Each number is 128 + 24 x the weight over the matrix's rms, rounded and kept within 0 to 255. Layers, rows and columns count from 0. Numbers have three digits each.

# up: layer 2 MLP up, 768x96, rms 0.18, rows 210-338, columns 48-95
# down: layer 2 MLP down (transposed), 768x96, rms 0.324, rows 210-337, columns 48-95
up210:123102122150154123113104125105086150142116103118122145108143149149133135089127132132130102155153096135117107101118151100070157131167155131146147
down210:153128117135121120145143136132132123155129098132125089120125128108124112136134118116111120129086113155085116159201104097151119125094130167155107
up211:129128143121120144113136151120107110136113100141141120137114141091205108139109137168093098129126145108145145129114140161095111145132133144108142
down211:125169126150150149106162110078122170123157124137127098141115091101131106068148136152143145136144105115130120163127079148137134165158104135092109
up212:185120160172131100125127144107118130146148145146163124123117115110170143136106122125115145092116084149126147099127106168099160150110128119131144
down212:104124132146110117072138102130126129170140160103110144136143137147118127074115157133175155165162113105125133131145129090115126123112141104124140
up213:144114149120124126114085135114130085147114131139138146115134107148156122139107125111125114152117114168139127119115099148141135141128136095172135
down213:102151086107156129116142130109119144146144152120149109091133115161109125142147135123124153093136143121147116145117137120105139131109108102127112
up214:110144117126112113101100095120140127112132109147113117154148088103148125137136136117112116115140136134110113090111096157139147103114132113143135
down214:088137151124125180120129108127125114121128161124104072112140081119139136138131088136116130114129114167135120124096130123123097140156148119092149
up215:067131133114133115152132138133110090100126120103149102137148083155115128101087139142134170116153144176129118146135171124149075162122114130081130
down215:135137124138098099118136145116118127116085194149086138119115114094115121154125113146152083158090153166131142107120176172087147134122137146140170
up216:136100130149106120130096115136135133088092112140096121145134124140119132121109092101160165139102140139099179126137135147105159128140146163152151
down216:132149135157122088117182170122122101167143140150122173115140097106119096160074118135136082145159128160136137086125091136126115125136111128087131
up217:142166167113159095139132135175122094114124133154064134088141128127134143119128084156133137142133123167122139158126099146130109153090120111124142
down217:162125112141095133169094154119119108156124106142143160111090151128144167138143099142131142119117129154178113129099161124134123169103149131151121
up218:107111100087116119101112169145117188126144127106128089148126158077086147130152114109140129121149152129118103102141170131120102141164139116131104
down218:159108117112181146052120115116113127151079123113118189110130132146167141132105142134156094102140116138114077130133126174106150172096129141166148
up219:176127117151168144124147117105164158127130113122142066081147150125138179069117146093121149115095144102141136089129146160069131111115135103147169
down219:148112135126087095129126126163101130090127146078189126113146129133140109183179090135161135141127127099124100126131121128161104122111137166171148
up220:115084114136148135112131116132142097123135149139155144136179136148104117136099123124115143153138160143106130135092105124129120126139161111136122
down220:129156137078119139085157145125131140133110151089114118138132126120133090125168158166148141137145125094111167107148127124125111146110144153139128
up221:092160146116160136125142072141103121108076140175166113162118082098111136094116110137132119104145123145127125136148143157117131087149146123146115
down221:121148146127156133141115130089135127161156067121166087138122118142142111125141123166141123070145078135139152170140129166121148104085113107091147
up222:135132107138090167083128187112106115111155110113129120095132134118171107144115086160126158140111165140121082140092133112137124160115162125159077
down222:138140125100108113128178165098143132129137121100118144111156155097137143121124113119109169135104095078121146111151180144112158178150094094140110
up223:096130146176132193125103158142094086153136089097103090104141075104128127117125127110144116109148135120122101117139139109146139117140143145094141
down223:117136102136135068130167131089114128089168139118137141112119168143144092142083142150150144145137118133122130095124135092107154139120126100131106
up224:124149149071119119163113130185121144091104139092144096113129146158149114126100139128094088145105113124135146144107124107119128115114113107111136
down224:117123161139114114174161149118124116174072178156129088122076087137150123128118119159140131119144137167115122140153117115130152093138151134152102
up225:123123149151121114203134137112101144111115129120127123108165167171125150140092123090111119144125153098142138113144114128111131132160130218148140
down225:140119136106155140095143126136108139137116109127100138131084165182148140157101130088122153152094150110146103134132130108155139103110115088135119
up226:116118122131121116125140121135103087125155111156098137097159137167116153094136133095112105158113128142116144118128097169145158147107130105142095
down226:163171142129117129142109133111141114161166111140083142110116099126131144142133138149130108111096123163108107101101127150144149092142137122167115
up227:109144161171132073139123177109103113141130140134103097126134138157148140094098111132106137135136142143112115119096124140129122144156115131125134
down227:135129138085146135139150107129162147158113133132146194106087126128111095142140116135124125099108118159146134121140137079149175114113107096164135
up228:079161088086106125122147128134118119085119111153128096127113099151130145090156173137132150100111136148109155125122092124104132112090158080153103
down228:098157131159133088134147137145148133128098149129121158128140125108139128152129112143138128155078123120142097136089130150167155101092131124131096
up229:109149149113101106129116123125169121104091104108137120113164122140109139107156156170121130117154166128132094132100115175134126088162102139152138
down229:126138106126079123123168194134123110126112082170126147114123142110147133155158103149125106145130105173075116109088168114110140104114129127134134
up230:091117130144102138153141150147099139101106109122127108119144152114121121111126134147117111167132120133137133146140156114122115126169094123136129
down230:115127116145152139100146125102134117152151131103130150145162096134119115169070125150133141131141112142086146113110123151151145128131107117159163
up231:137152164119163130149150103148158087109136103126126130086139159121132135160112123141139127081159127108121111174084128137143124074187129107113112
down231:144135155145127125108147156107130101123068161168129132147073134142150119159109119150131124131096099104105181175096104137125119102100122131126101
up232:170076151146139119152117112135141148156178131136124112163093086116092157163118107122147138124096106140090148129132096164132099164131155142144166
down232:205176136082150125105120073140134121129143163110121127143119116142107108121153120139151130103149082133141112138063133143111118142133163168138132
up233:124092136074140100127134154139122098062103102082121146137139152104124122122180108137143120146117159150135144106139140121111161091121137185140130
down233:095141145159160142104162090137090127121190153175138153169137118138135129161127113102120148130174127073120128162119144117129127125154132123111157
up234:132116155098159108139151134136126153093177111140133091155137121104096143144159144122152153111085124118148171189126164100129126084140177154147186
down234:121141121148104107137135124118130131085104130153183172104125106125135126129134089109095116147142178131135117065144145118140128107152100182109144
up235:128141128151146101114132166141134130115113089137119108166114174130119162105143155097148107096141135140090124117135092174133165129111133099132161
down235:125116157132142161122124140145116098148082133124140147058137126124107127137178114134089121112073113144152101094121146129153120135148172130155132
up236:094099129105151156211085151122142115138084155133137130105148151119160146118127128121176134108135144187119113164121134124114097133127130127073083
down236:108136131088111113077128157101112094142128138094185127118109113102124081140121121126118115172150077129147123140121141136124107143121092147123115
up237:154121113092191095119134108136144105117140168102106136122127125174076125086136107119161167130095125145152149117147106113100135125101124105144131
down237:135150138174132115114139104157120163121164133140090107160099110098143129147121144167131151137153109114140093095118122128140093110141130107126145
up238:116145150115166146136138146130145091149189127134143140109106120127173149077104114130141149150141104137134128147111084124102151118112128086190125
down238:109121133165093114120141184118156129151119124094133111110150137126077098137124150134123112121116099148155100144158133122090127118130124178091148
up239:104110115084165113141078139190146116074144111122121118147125133140098130114192114115153155124099162100141103142150166156101167097104112121131154
down239:093090064112125080093152144077151140096115117075152124138155155102121151108084089107151133120115135178110137142097128133135135105116139108107233
up240:155101132129082130118130157138115119113128089130128116111133160159154081101125159109141149095060117150107132149133116135104157143116097104161132
down240:111160123112131132155118134091138092151141160117100091146132186141135098112120097086102156115133110124108165097146113129128119164106120128115122
up241:090116112182148152127111104173170126111133089123117123089129124116149121159169114135083180102140142150159128147148104124154142181148143113136112
down241:157156143098134134101132097143096082164085149136169104127128136161126149117071172135204087152124078123109121148116170137093146124109117113089120
up242:089120119122124133124100123141094149152123097128127144120156137141134133174118089125128103107110107097107067116152103183090141152160138095139154
down242:126160124078102129126116164136158070137132153158110138108108113120120153139119160109170137121157128148107143143141122124149116108094093125113177
up243:125077105124143121155117098134099094131162132114080120184095150160133194073119123113118130105115128168149122086141143110165188201149116135103091
down243:099141112151124160095115168134083123082089157116161129147152086151139127142108090123162098131149171109111136059109144115127106119178145162088138
up244:081119110158136141132103139137108178109084093164142147144140151104103123117107098141130118127125157151151160140140133133119127135169166134100090
down244:158190135122161148108129102107144152095102138116150117136102094151146098158133126123108156159133121097126109146101108179115119153054100168142125
up245:146090126134155114147101097118153153136106109124145129159123123103111126125150162096136108151116139161129157170109145163069155105131119117116179
down245:124127142119153104105184089141120165094112123121105128149108119112114117121134148156094148160150134095179085122102124131130118135141157137107176
up246:143117133117106100134155144128116141126149127140141138128143136126188159130122179148084110131121110116120129098100139098116146160116125107158129
down246:136158127152109143120129121162131142071132116115109120174140123155095129126118090156181120129137151123146111114121154135113115125161117158126135
up247:145122109133120125088129142162158089084128121070101122131119091108113137134160091133071129154126155126146161162128124116126101132139124138177084
down247:108156146145136183106168111121158109122051139152125111129100095123154093121122113143135134137110156151110158143164135119130124124149096149146174
up248:107130136113122143094089144138143123096128154111128156131128147140170117131162106084164147124118133125129091110140172103083152136116134104096116
down248:125129153151137138145150152128166133163119130098123089145136152118112136140148122098101143139142152125128111135117093202185127127143151093128112
up249:133136139111161138136072100158130115130119108111112178085136122122125145083133149118120138133131164118134138129158111110112158137120124148158160
down249:126112161105140137107162109137133123121144108104166112136194115130169106129124119102070183122126109131167137119123106114153127107155145093091172
up250:167103118138129112134102116145127137117140133139133126160091111145194190137123161140141142154103083112133124111132125096095172127139110129183093
down250:147087160128137138131114130085114126111103099167102106148158146168166102168161129134148134112105161118137173146138140111121151133121136112157128
up251:101109119158107141083111131123111132153138107084111111108142113138111119123118091138121112087112109121117095125132127106145149166129093140109147
down251:160152107124106115131120148083165101130120104096151095149073147113143160086134125114095111111143136103123117119130134124134115136154191105157121
up252:101152124110112120099136162096144165112101114148131113154141158121150142120131146069162148114110120144092152112136196109103126101116125135135094
down252:110138162138141163128109083146113149140096140140135137123098118110158169158125100107124122133059125151144169117081108132123128108121108176121098
up253:142102129076141102138115127169104117081096133122146138151135142103132128131152107161171172155116129130139148077123116098113132120096100162086093
down253:162104130104142094096121129104177145128160110099150130140117128136106101149130099164137107102148158115159120184149121104135152113140165149096138
up254:111143126100134140165121141143148084152100136184121139103102142137180106150114102133136158144160122187129118122126129158120078159150164087107117
down254:106161092118072158095154109119095135098140129131151202122121103147122118138119122138123095108149140115115132087165156102149122094126097187121126
up255:132078103118112122118145119118148135131094117117154155113140127138138122125152136154132136089088164130086084157116147168147153129103118155120132
down255:109109138085127111101157176133110146122108149102127132118136086151105141117133086140118125149134096158137146139129123143148156108088109124125121
up256:126120134127140130129124140141126127116132131130135124132136142132132124126127125131122135119129141132130124135124128127143125127131130139133118
down256:117135126158122142140142111126138122126135122120137124128150117127126126125137114139138150147135127107105121117124124123124128132135130110139140
up257:122122117147116093094138146158111116122135149104156089118099155129166117132070117177151140118080147151115150111126107169118113161108129099111104
down257:070121117142124187082125126141153158156168166149129153155148122158146111121132146105129092129151131143134118124110177085130147127089144099126165
up258:139149140129161141146115135094164150149116108099100113120147100149143151112163139147171133139087147099115114103126188136117115131148139124107135
down258:151153102147132166178093158155101150113139153110084102117098120089110124162111113182096127123114103112092103130096122078150154121126144138174137
up259:173128142162115143126119103110171124120132095124140105097098134129108137158132116120144127079093154157097175137136148131102122119136151072118131
down259:136118130165177108112118157166165147153134093100136146145145129132148109168114139162116161173152084115128094102115140122101155091119099135083122
up260:137110141101113133126130142131164147087091127165171129111131170146116141131145126072156141101133157139159126119124105120100161081134122135145131
down260:083114085152108144096147158104183112141133100064141144168126120142157139100170126130140117134109108106143106179130140131142139102087151129093114
up261:130108116116159135158091130170121132139134159130127138159114126139132082115130116110157126138137143154161121106115191173125107142086154106111104
down261:115120118096105123141159126094149132136076121165136116113152127153145108136156148171128116096090136115169096094108114155101146128151145120138130
up262:106126140127118136124148098113090103123126123127155103129133124097192137118111099097127150117104079195134099114124122159115119095154135120099086
down262:139088141146171129127142114132144152120112161112119083133115163158091122125150101141121139131142123098167137099143179089140118124116136101116152
up263:158130156097142103111137111141158109108168124117139176113124121081113113162110168180158121152149124109129153142122117104127125113098149133144117
down263:173136112151122163052132130164118101110140103188110140139141108133115116121162093154104135107121120099135117163088160130118123142156132121147127
up264:091107115143154131133093120167103130128166156109114085123135161112114149157124065145150132093110122133152134148126170146143154130150123161159112
down264:184155111146068128119118158172133154121153120166128091071114138128140097161146170128137141135150155130090149094114136121147111157104117152097140
up265:151107173106144112096110111156123083134105125159114122105162162115138137133106145120100089109125120124086068131136118151099105130106102154137134
down265:115137073163139148090099120142127126093116110129157090148092116134148094147135145156116077123154171099146114139104139168129113117143104123122114
up266:170153128122110124111140156158112137106109118138109120132161149141142108126121127100109111148112120137106091118117152157160092154175134141104113
down266:147139108166123120121132127135137112126117145150093132134123124077113136125112140121145199156170091141107140097115121156115127150177115149161144
up267:107119127131144085118119086118150147096094110134156125116154105110144115113125151108130122088139138109157086104119157121121154080154091199122158
down267:175138153154149129154157172143128117173102117140129117133134134138145121104126117114130124088082149139113091133170112130116132133151117098152116
up268:124099127110124068093142155123129152116129107111143105159156129087161130138141151116153125145129138166129166130154117135138182126147182141122151
down268:101129147129099147128161086126141120116132158143164135133137088122122122124101121136145149133124148120105115130170144089141111125143120112132137
up269:115089137113156109174165133128149096152149129141101107097132134104147119155089202179111117170138170116117111121152154083118129107161170146137115
down269:154119087116111109154103122122127143143085110116135090143134112096127139128148157165160143131110120115125111107126129199161121170103142100118089
up270:172153106165099122085116085139100078129122096165147090133099141145182146106144105085129128150186118137120136128143164120099146096138139149102148
down270:157136170120127062156120097114174115139108141086117056150160144138067099093113122133094120130091100109100163106106158134155110095134153113127161
up271:144122147119117139113162113145117159128111114101124137117119164137121096151154121152114133087088125109149126153126121114105071115136114135146124
down271:080145135111072169141135150105126135065137164147119102119150133150120107134123135124073117112058190141085124152102125129134151142130077138141138
up272:160166111124114136084125111133126129125074085131135119105160180145186145131124088194143160094121102148141136158141064121143159131080093113118127
down272:121112120139118140184079103106082121133080087110079116102158117103141149150160141094126096147032189080150139125121137126119125142138104176187088
up273:141122156113161094148127125141116115150132093103111130099109143112139133146128134154086086112143121125086094123122124127127105148128095128132130
down273:111120082128085144121097146119101142123137134119073115123097123107146125094130132152159114157120116141142101128125125150149089099129119137152101
up274:101156123147177123093150129121133081119182133134130125127164159113133153112119119113131149148148144143089084138090123140139145097095156138108167
down274:101145091113096149136150141126115130168071138083156133122147090126125149120139139174157128151078132148152079119180142131099145119127132158154135
up275:119150139123133088100113142146108114114200128115100059120122140115087136098159123090153132100100143180088136146144151139145073142126160132129100
down275:177145157131124126160146142140126127174097070142143104172128127118135099117160119127136161130161121146152126129090107133109128105125102174089139
up276:109121148142097135132154144141163090117109077135112124113149172123103088120132170108130134170115132152104136134097137144093113170085143101095101
down276:084145099108151148165162131133116154095137163090130150152138174107106195094147109137160155109104121127108114093104128086140145134147107115126106
up277:166157097158080114118114147135164150095114091150138138147130124119142118092146106130133138141142092157109128098125138107139137103147109136109116
down277:079127125113086166099152162116138104159146142125124110150112150138167117164109142132104110137156146114108113140114101144128102141185120095120130
up278:151122125114144154092120150116112147165178129152129121177076089134135130171141128155136085137179125141093081156139094138147112147130146081165136
down278:147138135121122111089114101127119142110145122135120088157153131180103112099145119139115152140178173109169083089125145128108137121159115129140159
up279:102105137153154128114106132148122125141106104136159095119157161125161121068104159129128132093164147113149143108168136139172128103159180162149137
down279:143164127132136074109134128154105136069092140163161097130079105122145142183127137107130112131105125118170172112093161163147127145113067113129103
up280:151114177164150075132083120146122128087125143149128115116153134165134114133121127093126125137157121186110137118165101099137122094111128108115112
down280:077115124105137135150110088133120155132098137150137083144130057123173121094173141160084152150179112116125093143075117110144137083147101109157082
up281:113141100133117111132093154141136138110111138155119155113138147134152138093130126129137133129132122118154142144145130113093135184106098130116123
down281:154151148127111091135101137126118134128128143127144159142081122159112114138108126121162174112130082125111151116145152112138154174115111110109117
up282:059107102148142122163120099136118102099126128105119109147127128096086151127105130108128143111131125159137132105083137156143196110108129117134119
down282:145185121119123096083127135165158114158100092153148117117135136174165102168171105137141146124143119123151150079143113120143105127143176135102150
up283:167077114086121114124154152165151130142143113094129120138103081153130137145204140112167106134111137144093147124160147123119149125098098154118149
down283:179105135128145127105091139117137156132107094120096162168115135137071193089129130130150103101125123132148149109156108110162144130101168125088173
up284:135122122116140147124083124130106139129162123066098123153091136106129168144111165121134157141116125132095102106108151096158152137148096132098077
down284:112134100126085094161101152117100209112144117150152118110147076096123123112103159145116117136135153142102124136133138147088100092132138148113151
up285:142090128111098152145130098145129137090116134158101142104165151114101116120100113115107180108121109126111144136123113109122103134074148182109122
down285:133115109094142097145131133090121134124173110153126123140127143115084115138166131100063127153157110140120127150126144149127118146141117048128122
up286:138115110117139140102126156123158127100112146145172137165088117089133151126117115108083092096199172118123135153149121158131125116153119166125113
down286:151144098126080130124111134134125123146096142163126112118083108132135105152170104155102144107131172145126144078125126118163118103138147165122131
up287:137110166165122116098084180148144137124103081131099085141178144080114121168116142112095109136146131103105113151170065137170112132125140104108148
down287:136144137113086114092131127122130112177176054149116118125157100138108126164119124114089145113157158127118183158129092143126136123134140154170193
up288:101121127159126152109148139117122069119110122115128105113110185103103150121140134129103142106137113170138167146136148102076167105137135173129107
down288:120072120130157110130129148108165134207138122128170166124142111112131122142109139150140144140138129149146135111139112118157079135162110070120148
up289:126124114195118149122115148147125114106136126111117137086150083086144141125148153105141109123128127176110131116165102117193142174120110118117123
down289:111104108085127098134132114130112116126143110104101181162128158152155139148090154141096133113118118071151170189083134160132134136070093088145083
up290:117115110125144109141137162123135134116131126122133116093118134142123147095100133151108150117122154109125134132139118132145115112155170117126119
down290:104118101123113171075104122141112122128112137118142099099150144131120116151130150138138104099130127115172102142122146159121150137107168154132144
up291:121113145149070121167093144110082134106118132097110097108145085164103149131191116159105153118188113118128145130166124138120154164156131125137104
down291:118157139148113078126137147113133118124099133146112132161171075088110098145136119159113125114143130138127117127150125155169158072133152124108075
up292:125085111169118112139102109129139120109171119109117134149098159125140168101114119103090158096148160109130112057134101190178137160162150101114161
down292:132081120160091104121119097112091171077065149135118202112144102111153100138107120107085103124113165109125127096149146114176061153179128127059205
up293:100121160133158125139113112113088139129148150113147090166129129104135131133116147143125086102155103133165140154084096129147134114130137129109118
down293:111108099132095141108133166142136102114133128143140133144096108181138127169139113144112105151072124128112143120150146109122157122113164118121142
up294:144175093139147160100123158145147134134119108097152117117136143185141117119118158140104109165136121134121133164130151134093131103155161139105112
down294:168110128145123114150119103133143128112181125143138131142108156153152104158126108124078159129096138089134129169110123093147136114117108100115107
up295:116124092160169120153119115122182135123140124121103130147116156106145141135111134138105122096125150125129119152139149107105107172102128125093145
down295:137169100090134140104140105125160100134084090167145119173122125090119121107134152105148123162104125124129137107141123142112130130095150160172093
up296:096126087108187141101100149127143112078090101141153088096138113142137121077090106090159157123155131100124137136152141129140155146165181116162129
down296:099118150097140107124131153149152097172114097110102155092142132087146125115135081149125113180137125128142083133120155088105156146159146113127117
up297:127136129136086161117142118147144121078130131108146156124116122162095106144136111116183179148126159079112156119149107119114080128121112138114126
down297:112092137101110090134126089139118140161116152163117115157101171136177133159097120133111102140159085102116117135118146129144155100114149145117151
up298:188139145155114093130114123088123136129146091139094104130119149111096136138114140136116126124140141126091158110136098138098103123131163138148128
down298:126151121110104145158125114122130106161085140122088107124105123098137079128146106156140109126120111148157099156108106131138111102151149135168113
up299:173117121132133150166146110146145126129133120114167160135132139131075153160127126141077154151111107139127115120132134105085070149155119083142154
down299:128162107132179129125121134096099142145170142154125153144102133072139136112130094079103109113135138124183133149113115123133110131151125189130124
up300:140116145126119138140100110135101112140117117144128126148150137133096119174135117097159104116127137133087109144110149086131148123130122146103092
down300:143121131151160122141156130143143151137137177139112126094112129140136131129110115164115122165140107109160112119118129136105128109150137098098192
up301:114116117150106125174142110152166139125088121111127105125124151141092136137116120109086144136163144139141143121129088145123152130088108140122126
down301:142120113131160103087122085097151120137106170144172112173134126127115115133135147135123106118140120088142118147139165099156151115130143112116176
up302:109141142101140120144147130138090150132139149125122136103195092120134136151168119147169104094159151169164123207130153086132070098157115152114077
down302:193109142116141130125096124152137108133139101157097146099093096112169120130107146105134127146130078142143061118179136142117113141085130127116111
up303:121114159103187134114080176128139119059131121086132132116118129118125132124137123083095141149135128126133116094141147126138155112138157131091138
down303:097111128141186124136151139144106139139142158106141144088119077112103103105165135104153184113139127121091136092126135111128131107151156127139130
up304:159157098082110108173158128131108166098172124108097164109101123148151169150128135105102129108164142139095128117149116087126114131135125117115088
down304:118138115124112174092131189102098133146113165110168126132124149100100118112128149169168074145135129145122128097147150161150137140118115150135131
up305:086174091101109128139118168134138103100127091116129160147152164084106140110138126137095116088113148119143120122186117096119068146175144091126128
down305:191134122142165157092102142157151103100109134126155120140113137140104065145155141094162138116084136143128088091119112111113097144113112116160165
up306:130135152164105131154110137135160129132115139146167076115129171140138111148177129096174149130089142164083124104117132092127144127115133148090135
down306:199133148103125102114106122123141103156198102139149116140120085121103112139089166118135107108169122125150125133095153154123137111130163107084163
up307:141106139129116134189126166162123110149098118113127155137131158135125122116144157123137145121124156103129114132117107142092104108125133100097111
down307:138100073159142153076119139124110133125136144081106144087159093131171129129127112129115139137131073113111128116101127108114124123162148144168180
up308:100115162116140134095128123117086115104129118117121162152132127079148150139131118124098125085101101141134153164130125134096114061154145140133140
down308:106126095158142169131163149156128139126134144134137105066110132174152103157128148119105133177145151105104133123111132113129149137129092128133128
up309:127158105133134124073083134142160132127129136144099116157149155153147109085082121188125126098126125108139157157152145125068134096133167113173123
down309:101111138153126120142139095126160123124120171155139134105119110147192144137110112117118142159161132136098124135105115081139103135161081131110135
up310:125139146136104144103146149105087121101119144100148134130104164084118152100117125158135134117143121181131126146106100108122114117175117097158115
down310:143109157136109137162151123117135148160124103117131126133124144153104098155139119103077144135104142136140159157126097131123139116112119096139104
up311:100108138149160142157118146132124103116130127136143138093166154096155127125132082136152124137117160100153160112123134100161140093141112121113165
down311:119174129142134130101186111113122132157147146143141148141084153165083151117129140119120155131127142138093096122155153132125123152138107152137136
up312:131148103138153138055089145174129101128142128133099158130122106105144135133135143139118132122098136117109131149122173113121089135129145140110135
down312:120099145135124132141114081141109135124089192190143148111126134146131134132131112108101140133136157123145132090117099133128143097196141144133149
up313:165151098097172149089111153156146124138056116126140121116132119104154132090167100085150144133112128135163131124162155148104137107120109095122109
down313:146129151124112113137110138157150144147151117111076113123147116142135098183164115136126160125116108132122121163131132113153145115155134077127138
up314:132146105154103155081088132158161133123084069139107156173123128125144151159142122106111130139191136158115101168153138142101102103120111143111103
down314:116139123172125084129130127138116150136160162112120112123097104130076128187125138127116116161122095161099155144103144086111145133082127121136153
up315:130095082118132179160142158109147132148102122126114136097134095114128150094142141122165101144176104113143123143119127116118133153127133141119146
down315:116092119137131160151153099120109162121081179092144107113139129114151092129118140120131142163124123104156121118145116123128122124143127135087179
up316:119095162123160129145123125114125096133116107129140207129158100113161111092098129116108115117107134131139148163172174108174078094132161101172116
down316:145129158150160083150097102183154150180133147101137144135075152156117094121111130121125133142183143141167102135088148104132127107151118121098145
up317:093152129105186148123135084137119135109108103159150117104128099109130155099089129136130189100136123084104185122145119160154124113132151119110107
down317:162128126120121086169101133108125152132133071113140142158144161106112090146105173128122076177110136122144099155126159123139132092129139087122162
up318:119123133090128157140161152156134094095172116096108150113138143118126126139133154123098139104139100088169131104139108119113189086108132155164111
down318:126136152122147123139109099085158143146135138102135144124123105145197106134098110131096084144137120111127179169086121104142139117135163157099113
up319:112048131117126171087130130139092213139170110113119110149116114143174111150115129111153117078079123127115145159103159101118135103122119150134134
down319:144141111139086160067124180145142148110159100149129072161125109112117103109168099148161091145093162135101144135162120145145111073095144110166164
up320:091131125135129169106136113175131110145174146132143185147111126111144128146149108126122105108141149124154118157125153124138140102150164119140129
down320:110121171105145105076130119139148130148153196152091134139140126115114095142110123114097112104145100110137142122165140096159161116160104120140145
up321:098090114215141096158122133122143150139134150056135133135161139154130126166098093133097157127149158165100152085127130144131149170154163121142102
down321:115197121137106193100094101111120109164117106142169099116164110150167129110118095136116156149101102089122094137205101111135111116084125137132155
up322:134124122071136119115127102103146159094131151133141114146136094140116121141140122133145161126123161082111104114142119139081156104158134171183126
down322:151157199122138103146101141148106173128150155119105146135104121093179099103100101117120124126118105149114106154080157135117152091080112078098104
up323:106117102137143143142112169113157164108187122136082136169144118173134152100086137126142144147125131147081107187148098104124108159127160144115121
down323:119157127124109126128152144123128119120128079101147150143153169133151120107104098094114120092118111123193137153090152131102173142065085143115152
up324:082124133085125106150129097135152128097126119180080072119147146134106144118131145146125146124160140154092078152130148136159111061124129100097140
down324:131127132146199099126094154092130133139113129132135124108083097146120110149151110133119138099164128175102176095116118146093150159155141126132124
up325:164109104130109112091092100153097145141142109144122168095118169156145134152144068103158127133148125157103134139124114130084057085105136112146087
down325:151162137146094095144128093113132141182140129122152104168075129116119126124108131166123119146136072128163136129125136137157133131111104092127099
up326:135137155138166078187088082144159137108088137157103103094119153141137121123143146156138130162107104145134117167142124090145104100109152143154147
down326:074156098167081119139122092122108103167092130126115135131125097124114134123108138143118158122131150113108152139128119178118102135128121182174098
up327:141080112138166140133118118128098172109156128099102126114123093115141139116086104142085166109157106137117146127118166140150134161111127148122180
down327:125164108166131148140146102147113172138105104101133127113160124131147105162121122122126117178126117055161101166123116100100127091118147108134170
up328:122146119142154094105144137147124091111120165148148132115164169099075135095152128117136131111150140153152123150117108103133137139117186122185143
down328:140154135122115138119165172133141124160117137104117073151099103106116083142122112161129114152093099111175135134159122157163137139115142123078119
up329:096126090139136122122135101126152142057118112098117159169100159147118168075107131108128127155123148168143084118161119170156130185098129114121140
down329:136127164087143093142081114103071128169118141109153083120131132131126119103166133112144160104117130108180127128147121125109127073133142109077118
up330:149133123174104093137101152102131120099128119104141130180126151122163139142084114128101145112120118146127096143118098110137159123134144075163144
down330:131093097110091136128137114124104126054122143116120136136140117084166126138112154141146170133202138060167084124131113131112113144129120134124147
up331:128090107145142159148140160092116146117144126143126117157115164158123137134131122105115112105127131126155077082124142094101141175127102136133103
down331:147157103137164114128140127100124153129118149132126115128104124117138111130124160163158125147161093121174136137129084132132099099156154110123159
up332:123093115121110142089113145135126093118128128118111131162170099159170098165128102146137114134176134098087115121134132136147116151126111131133121
down332:144167109144149107182104143087092162144084133103160109123158145110083134135110151143149137113144115084131145115148103157117102108124119131099129
up333:114174131081167114133125127140139115091086067121119135138168116133143114086138122107175092142112138116188094113140149109114114092165129142128165
down333:121136101119106127122140136117126123115126175090114133153111116127121192128126115121152124142105167136108119111091107144099150126104137166173114
up334:143147114134118120095107092166138145106119129127147120143131166137113147105114113126125152100137132147109125104091125116146140122121142114096149
down334:105176112092134170146112092112134132162099136109149139123134092147075094153108090149137130137132083121126145151145109118110158100115164171130151
up335:126109109134139134089094134152114154101100139128138130129155203136138117121146112125108165146124096128175096169159127147127127160121132112120093
down335:168162150136191127151116126139126124107169120138131121115112128142116096113173132125117151116152119100151086131144124112124121120118139127077159
up336:123143132138086100140098082111109109116103133130129143103129146112162130161139146146156145131089158125131156144143132124140180114147141135147127
down336:118163129141086150117121119092126110123107164136131187147152154165140137161124116140119154169082141167112105127117134158121160149123128136141108
up337:112137150140166146132128080135121114129141134144125129119173121170175129126124130091117086155127131089116141098118109118151127161126111134146143
down337:132116171132149109131126141105115128109102164126161115121080138137127101143141138145133170124119114147143146134122157149132115156123117108112139
up338:162104140127102144169143121110114094123169127138164114142150151153120130127119135140123183131132127136091136086136086079114159101122159148142188